Weights of a small transformer language model: 10 layers.
Each number is 128 + 32 x the weight over its row's rms, rounded and kept within 0 to 255. Layers, rows and columns count from 0. The size above them is the row's rms in percent of the matrix's.

# layer 5 MLP down, 128x512, rms 0.247, rows 0-48, columns 384-447
size [100  94  93 100  99  99 101  99 133  94  93  96 103 101 101  98 118  96  90 106  91 101  92  94 101  99  96  95  96 101  94  99 101  93 102  97  99  96  95 107 100  94 184  99  96  98  92  95  97]
[[123  83 139 123  64 164 125 124 202 152 142 164 126 158 130 117 166 144 101 129 189 134 155 155 104 100 186 125 101 120 190  71  36 128 144 100 105 109  81 125  90 136 129 146 153  21 150 147 129  96 150 160 136 100 123  86 121 129 157 134 122 161 106 127]
 [ 78 148 145 151 161 108 125 188 170 155 152 120 153 177 110 140  87 137  93  99 117  89  72 109 148 139 162 100  60 130  99 134 145 149 154 102  62 116 151 155  91 136 157 129 174 128 116  94 124 128 129  83 138 147 122  95  22 175 111 147 146 100  80 148]
 [116 147 108 108 108 187 143  65 142 139  83 109 140 133  78  90  97 145 161 202 125  86  56 121 135 141  90 152 144 151 140 139  94 141 163 138 100 138 192 169 123 117 147 174 123  91  95 113 139 151 127 132  89 134 143 114 107 154 136  82 173 138 128  73]
 [189 206 127  60 149 109 120 134 148 140 141 147  89  85 161 105 111 101 110 125 101 123 187 163  61  83 152 124 162 120 147 100 142 175 146 120 191 136 122 176 127  65 125 127  93 104 110 170  56 133 117 145 136 113 145 135 136  93 120  88  93 134 136 119]
 [124 116  49 120 127 169 127  70  86  47 129  95 111  86 124 131 132 169 134 144 137 138 119 108  75  94 139 135 133 128 142  79 125  97 154 185  87 125 124  91 143 110 114 128 114 138 102 107 102 132 132 101 152 112 174 185 116 109 153 107 152 119 122 119]
 [128 200 132  99 145 117  73 148 112 115 148 122 160 129 100 123 166 112  88  89 117 165 130  86 197 167 136 143 138 152 102 116 127 118  96 162 144  88  83 130 136 113 131 142 129 130 137 151 103  98  92 106 133 135  77 150 170 161  77 140  88 172 159  47]
 [100 142 163  98 107 125 186 182 167 174 104  94 133 101 128 162 135 117 159  52  93 130 147 169  40 144 108 209 114 164 175 147 116 105 149  84 151  99 105 118 110  79 180 142 148 106  95 179 175 255 190 158 131 152 136 158  81 134 102 147 102 123 118 112]
 [135 140 141  92 155 107 153 127  84 166 181 145 122 141 126 110  99 135 131 156 158 146 131  93 120  79 134 102 162  63  60 130 196 108 172 141 145 131 115 176 164 119 145  85 148 120 119  89 188 106  83  98 154 120 122 164 112  96  89 145 138 135 119 170]
 [ 81 149 114 106 136 177 211 155  80  86 160 156 149 101 169 129 161 145 150 122 127 164 149 139 137 116 136  63 136 117 112 156 115 123  97 130 135 130 139 135 156 109  97 155 129 129 169 110 148 179  90 134 153  70 141  87 124 169 118 109 148  97 156 141]
 [148 139 113  69 139 137 160 117 146 183 126 124 192 130 169 166 112 129 121 180 121 152 113 138 140 146 165 107 128  90 138 111  95 104  82 103  90 146 165  90 101 122 208 114 103  90 148 195  90 141 135 103 183 165  67  85 150 125 145 166 107 154 111 182]
 [128 158 135 132 100 110 143 107 138 119 135 101 110 143 101 144 146 131  47 169 169  57  89 156 116 132  89 102 140 108 138  90 148  61 106  87 184 180  81 119 103 191 143 121  90 133  89  49 114 181 114 133 153 150  92 132  91 141 107 135 145 136 107 137]
 [ 60 100 160 187 131 120 110  93 124 145 147 110 185 133 140 150 154 133 124 135 176 142 129 130 121 157 138 163 126 107  74 144 131  90 152  11 134  96 204 140 169 116 105 150 165 110 148 121 129 116 140 124 155 178  89 176 157  88 143 104  97 116 124 154]
 [110 164 117 170 121 127 142 124 136 182 136  85 164 142 112 138 123 120 194 119 188 129 128 103 166 129 146 138  75 149 135 117  99 153 154 107 147 139 186  87 113 103 129 163 152 177 152  95 145 117 139 153 156  74 122  97 158 181 142 140 126  63  54 138]
 [123 154 180 128  98 171 139 130 128 140 130 147  75 185  76  89 116 100  88 209 150 155 163 135 180 100 174 110 157 148 134 138 103 128 105 120 170 156 110 144 135 116  54 115  91 120 148 112 162 129 142  73 123 115 146 139 146 108 151  97 120 121 115  90]
 [ 86  86  94 148 124  74 109 112 129 103 201 143 116  77 141 139 111 160 167 137 155 130 102 176 112 173  81 107 150 201 126  82  79 139 152 175 137 131 117 110 142 136 157 111 127 118  79 181  84 108 194  94 115 119 120 121 118 123 103 120 103 156 111 166]
 [174 100 122  69 130 141 136 144 103  79  64 127 121 119 105 125 180 186 137 148 131 113 151 127 168 181 101 140 180 114 140 121 137 118  83 176 131 177  43 120 139 122 181 143 132 141 141  67 145 195 185 184  85 133 141  93 165 140 134  31 172 110 132 166]
 [ 98 113  77  98  65 152 174 118  76 168  89  83  71 116  78 104 146 105 154 142  71 158 146 151  89 118 123 156 149 131 140 202 116 164 107 200 125  96  79  88 112 139 131 160  82 124 164 170 164 143 113 151  99 143 178 103 112 165 140 159 161 162 131 184]
 [170 153 147 157 121 144  78 115  97 109 128 100 158 112 124 126  87 151 150 111 145 145 121  68  93 128  64  94  99 118 118 114  57 167 103 145  94 137 164 173  58 131 116 109 155  76 108 170  80  66 133 147 125 154 120  78 128 140 120 154  76  88 132 146]
 [ 86 128 129 109 166  89 173  72 144 156 187 140 234 102 138 149 137 164  55 152  78 153 131 138 149 168 154 162  88 133 164 133 103 148 158 111 127 123 181 165 161 138 126 139 141 140 191 128 136 132 136  75 170 136  99 100 104 160 107  98 141 109 169 194]
 [135 100  85 168 170  98 138 175 116  83  79 104  89 134 120  99 116 207  95 131 126 135 136 105 144 138 126 126 147 165 128 165 165 111 163 103 156 135 157 145 152 148  87 107 125  62 159 114 124 183 187 129 168 116 117 146  94 146 143 156 155 160 154 130]
 [113 140 133 149 122 121 127 151 126 105 177 113  77  81 129 180 105 132 112 168 148 108 126 141  81 156 130  78 125 123 109 155  97 172  96 125 100 137  58 103 105  74 104 145  84 133 112  95 144 172 136 146  80 150 102 121 145  95 198 148 158 184 156 117]
 [184 100 174 176 144 131 136 125 142 100 159 141  86 175 111 100  92 113 176 129  84 165  99 128 128  97 167 127 149 132 146 170 133 106 102 156 222 143 152  61 106 132 133 178 127  99 102 137 157 118 160 107 136 158 152 163 159  62 147 121 141  88 160 100]
 [ 96 104  75 139 146 131  98  93 104 127  99 122 186 135 164 124 102 144 126 164 220 131 125 149 125 161 101 167 132  85  68 167 181 138  59  97 154 129 122 127 104 202 132  98 192 150 110  58  85 152 159  82  67 131 145  80 132 142 160 188 104 108  99 137]
 [124 186 129 124 100  73 116 142 144 129 151 129 117 135 161 108  93 134 161 102 113 186  77 145 169 127 114 112 122 130 133 166 152 158 131  80 127 154 109 196 130  67  88  31  83 162 164  89 106 129 129 162 103 150 117  69 164 124 129 110 113 131 150 172]
 [137 175 127 122 113 157  65  99 102 111  86 122 115  86 149 106 128 162 183 144 181 187 113  61 118 122 164 127 116  97 133 132 184 116 164  74 132 162 128 184 168  63  96 103 176 135 140 110 132 164 117 111 150 118 141 166  57 125 160 130 124 195 124 110]
 [ 95  87 148 114 137  97 140 135 165 139 126 158 159 116 155 153 156 200 185 154  65 178 160 129  50 177 152 100 119 152  86 142 116  84  18 112  92 108 130 127 182 125 101 167 133 128 101 142 150 145 124 113 127 144 134  86 162 109 105  63 150  94 147 112]
 [129 117 177 155 114  99  89 139 106 150 100 123  78 152 116 163 168 127 150 119 163 170 123 172 117 124  73 183 118  97 117 135 150 131 175 146 134 167 208 151 144 166 180 183 133 127  67 158 193 140 143 157 138 146 142 176 109  94 115 154 169 130 199 124]
 [111 110 146 143 125 108  86 160  96 130  96  90  76 108 157 116  83 159 142 125 104 150  83 184 125 110  52  64 164 185 125 120 106 165 121  72 125 124 102 150 112 127 100  73 110 122 103 114  98 174 126 161 103 127 155 113 111 119 202 145 138 129 148 129]
 [ 81  81 106 114 145 129 170 118 135 161 140 104 132 159 107 162 159 178 156 142 136  87 142 164 164 161 173  96  93 158  96  90 105 139 132 151 151 145 109  98  90 117 184 183 158  86  87 106 147 145 125 165 117 117 177  95 101 172  80 117 182 128 134 146]
 [149 187 105  94 103 149 160 176 123  92 124 120 139  90 135 138 102 136 132 139 186 138 114 106 168  98 148 113  93 159 121 116 122  80 109 148 102 142 105 143 144 126 121 121  74 161  88 192 136 146 124 151 119 165 143 118  61 112 157 173  73 112 171 127]
 [123 149 127 119  75 144 189 110 125 164 119 106 181  76 151 123  70 104 123 103 131 131 156 143 132 198 111  68 113 169 108 102 162 129 150  99 120 114 111  99 121 137  72 109 144 108 137 156 104  46 134 108 138 138 131  97 115  93 146 136 115 101 150  92]
 [110 179 105  97 148 100 160 195 197 225 150 130 155 111 166 165  73 119 123  49 114 144 131  72 164 144 146 148 127 171  43 129 109 108 138 216 129 112 110  94  59 165 191 107 130 145 173 167 164  98 103 139 154  87  98 150 160 186  87 105 123 107 151 123]
 [135  62 121 105 177 168 169 156 167 120 146 177 135 146 107 108  91 118 120 149 105 178 153 152 133 117 120 163 121  50 113 136  97  69  95 124 146  65  81 130 110 105 109 116 140 128 181 139 166 168 145 130  97 144 112 194 123 167 172 162 155  71 123 138]
 [ 79 150 135 113 151 148 135 136 130 120 172 107 124 121 138 129 134 131  91 132 139 207 106 156 130 154 143 107 156 139 176 123 134 103 156 135 102 102 103 138 110  63  65 114 120 149 125 133 135 111  90 110 114  79 102 166  88 198 123 123 142 126  36 109]
 [173 134 168 141 127 149 153 166 107  99 121 163 139 170 108 139 129 118 121 112 102 157 140 156 142  97 145 141 155 110  85  88 108 190 112 186 128  87  78 134 144 138 152 155 128 115 162 107 166 122 188  87 113 144 108 132 136 141 106 157 161 112  90 138]
 [134 142 153 128 163 112 139  94  90 110 144 106 143 158 152 162 156 106 154 140  96 115 155  71 129 197  70 134 151 126 150 107  76 137 136  86 126  98 140 169 140 136  89 143 144 116 129 148 196 124  81 153 144 190 143 134  97 123 108 173 197 101  74 110]
 [168 133 175 208  67 152 124  99 122  67 177  90  91  89  98 155 210  83 165 124 144 109 100 153  78 166 142 140 111 169  78  69 127 108 140 115 183 160 100 121 120  76  75 129 120 106 137 141 128 135 193 154 128 129 136 109  92 149 107 102  91 124 117 106]
 [129 106  96 131 123 126 138 141  96 130 110 143  89 165 113 117  89  85 124 113 185 111 109 166 148  57 158 119 145 131  83 151 147  70 100 146 165 156 158 130 116  99 158 130 132 197 133 105 163  49 140 148 153 141 143  49  95 137 120 181 154  62 146  72]
 [125 140 109 189 138 111 122 142 120 124 122  78  99 127  79  99 162 127 106 148 136  66  77 159 137 145  84 134 121 121 136 109 126 104 148 120 135 190 173 108 123 121 135  81  96 145 165  72 149 102  81 143 145  94 135 113  99 124 165 131 148 113 188 188]
 [135 108 130 119 159 106 189  94 155 158 112 164 177 127 130  74 106  72 144 133 106  85  82 164 127 123 133 124 116 133  78 144 110 110 102  91 138 147 148  95 143 115 166 100 110 183 105 109 123 130 128 134 106  49 191  90 103 115 182  92 137 195 144 130]
 [126 113 132 131 109 154  69 140  60 133 117 102 169  44 130 120 162 146 182  76 163 127 105  78 147 124 138 115 116 135 148 122  70 145 171 172 145  89 166  84 111 136 171  84 171 123 131 108 128 129  89  85 177  95 155 104 131 136 121 143 141 125 154 119]
 [207 136 104  84 107 153  93  93 139  99 160 175 110  96 139 114 108  69 111  78 119 148 173 130 191  85 130  87 192 154 131 127 116 162  72 114  84 134 156 152 112 107 156  91  86 114 138 180  65 140 213 135 129 131 119 136 110  86  71 142  87  73 156  98]
 [115 146 116 167 138 121  96 106 168 122  92 114 157 131 146 162 149 133 161 102 164  98 142 158 129  92 128 129 134 158 146 254 155  87 113 138 136 132 111 103 110 151 149 136 184 132 165  92 172 105 168 130 148 121  16  82  86 155 155 161 141  99 120 120]
 [ 67 115  65 149 112 200 137 105 162 113 190 125 186 135 135 121 124  69 133  95  81 132  96  53 132 109 125 174 115 190  57 142  64 130  67 175 123 108  76 165 145 144 154 148 115  94 112 120 110 150 169 165 174 159 140  88 137 104  97 169 145 114 111 162]
 [ 82 129  87  97  96 143 111 150 138 201  91 141  89 109 152  98 106 103 126 103 138 160  77  79 169  96 163 135 165 109 130 140 127  84 100 114 171 113 106 125 110 101 186 118 169 146 122 107  99  86 118 117 115 136 115  89  90 103  99 103 124  71 147 135]
 [ 87 130 158 124 149 154  78 105 158  67 171 126 153  59 134 141 176 157 105  98 118 110 147 138 133 107 113 177 122  50 120 110 100 131  71 101 153 114 121 166 175 135 111  95 155 166 126 152  89 160 123 140 149 183 134 166 128  65 110 161 125 124 118 149]
 [117 150  80 151 123 128 151 130 147 116 173 103 123 133 172 104 101 112 120  92 149 129 102 140 158 138 127 158 100 152 109 115  70 200 152  72 182 140  77 109 142 149 127 116 202 120 149 120 105  87 111 128 151 151 125 131 137  95 106 155 118 100 150 120]
 [114 125 141 101 166  93 133 106 155 191 164 148 147 184 161 124 104 188  72  82 120 112 187  81 136 140 149  85 105 142 170 155 142 219 136 111 126 102 158 160 124 117 103 153 156  86 135  95 143 149 118 109 150  51 127 108 152  96  96  99 122 165 140 174]
 [ 90  93 119 122 119 120 125  95 124 135 108  68  84 126 122 142 144 118 116 138 111 118 117 112 125  98 163 196 129 112 203  99  84 117 147 159 184 135 139  93 172 172 131 152 117  62 155 131 141 117 146 157 137  94 121 131 126 120 128 106 105 125 158  98]]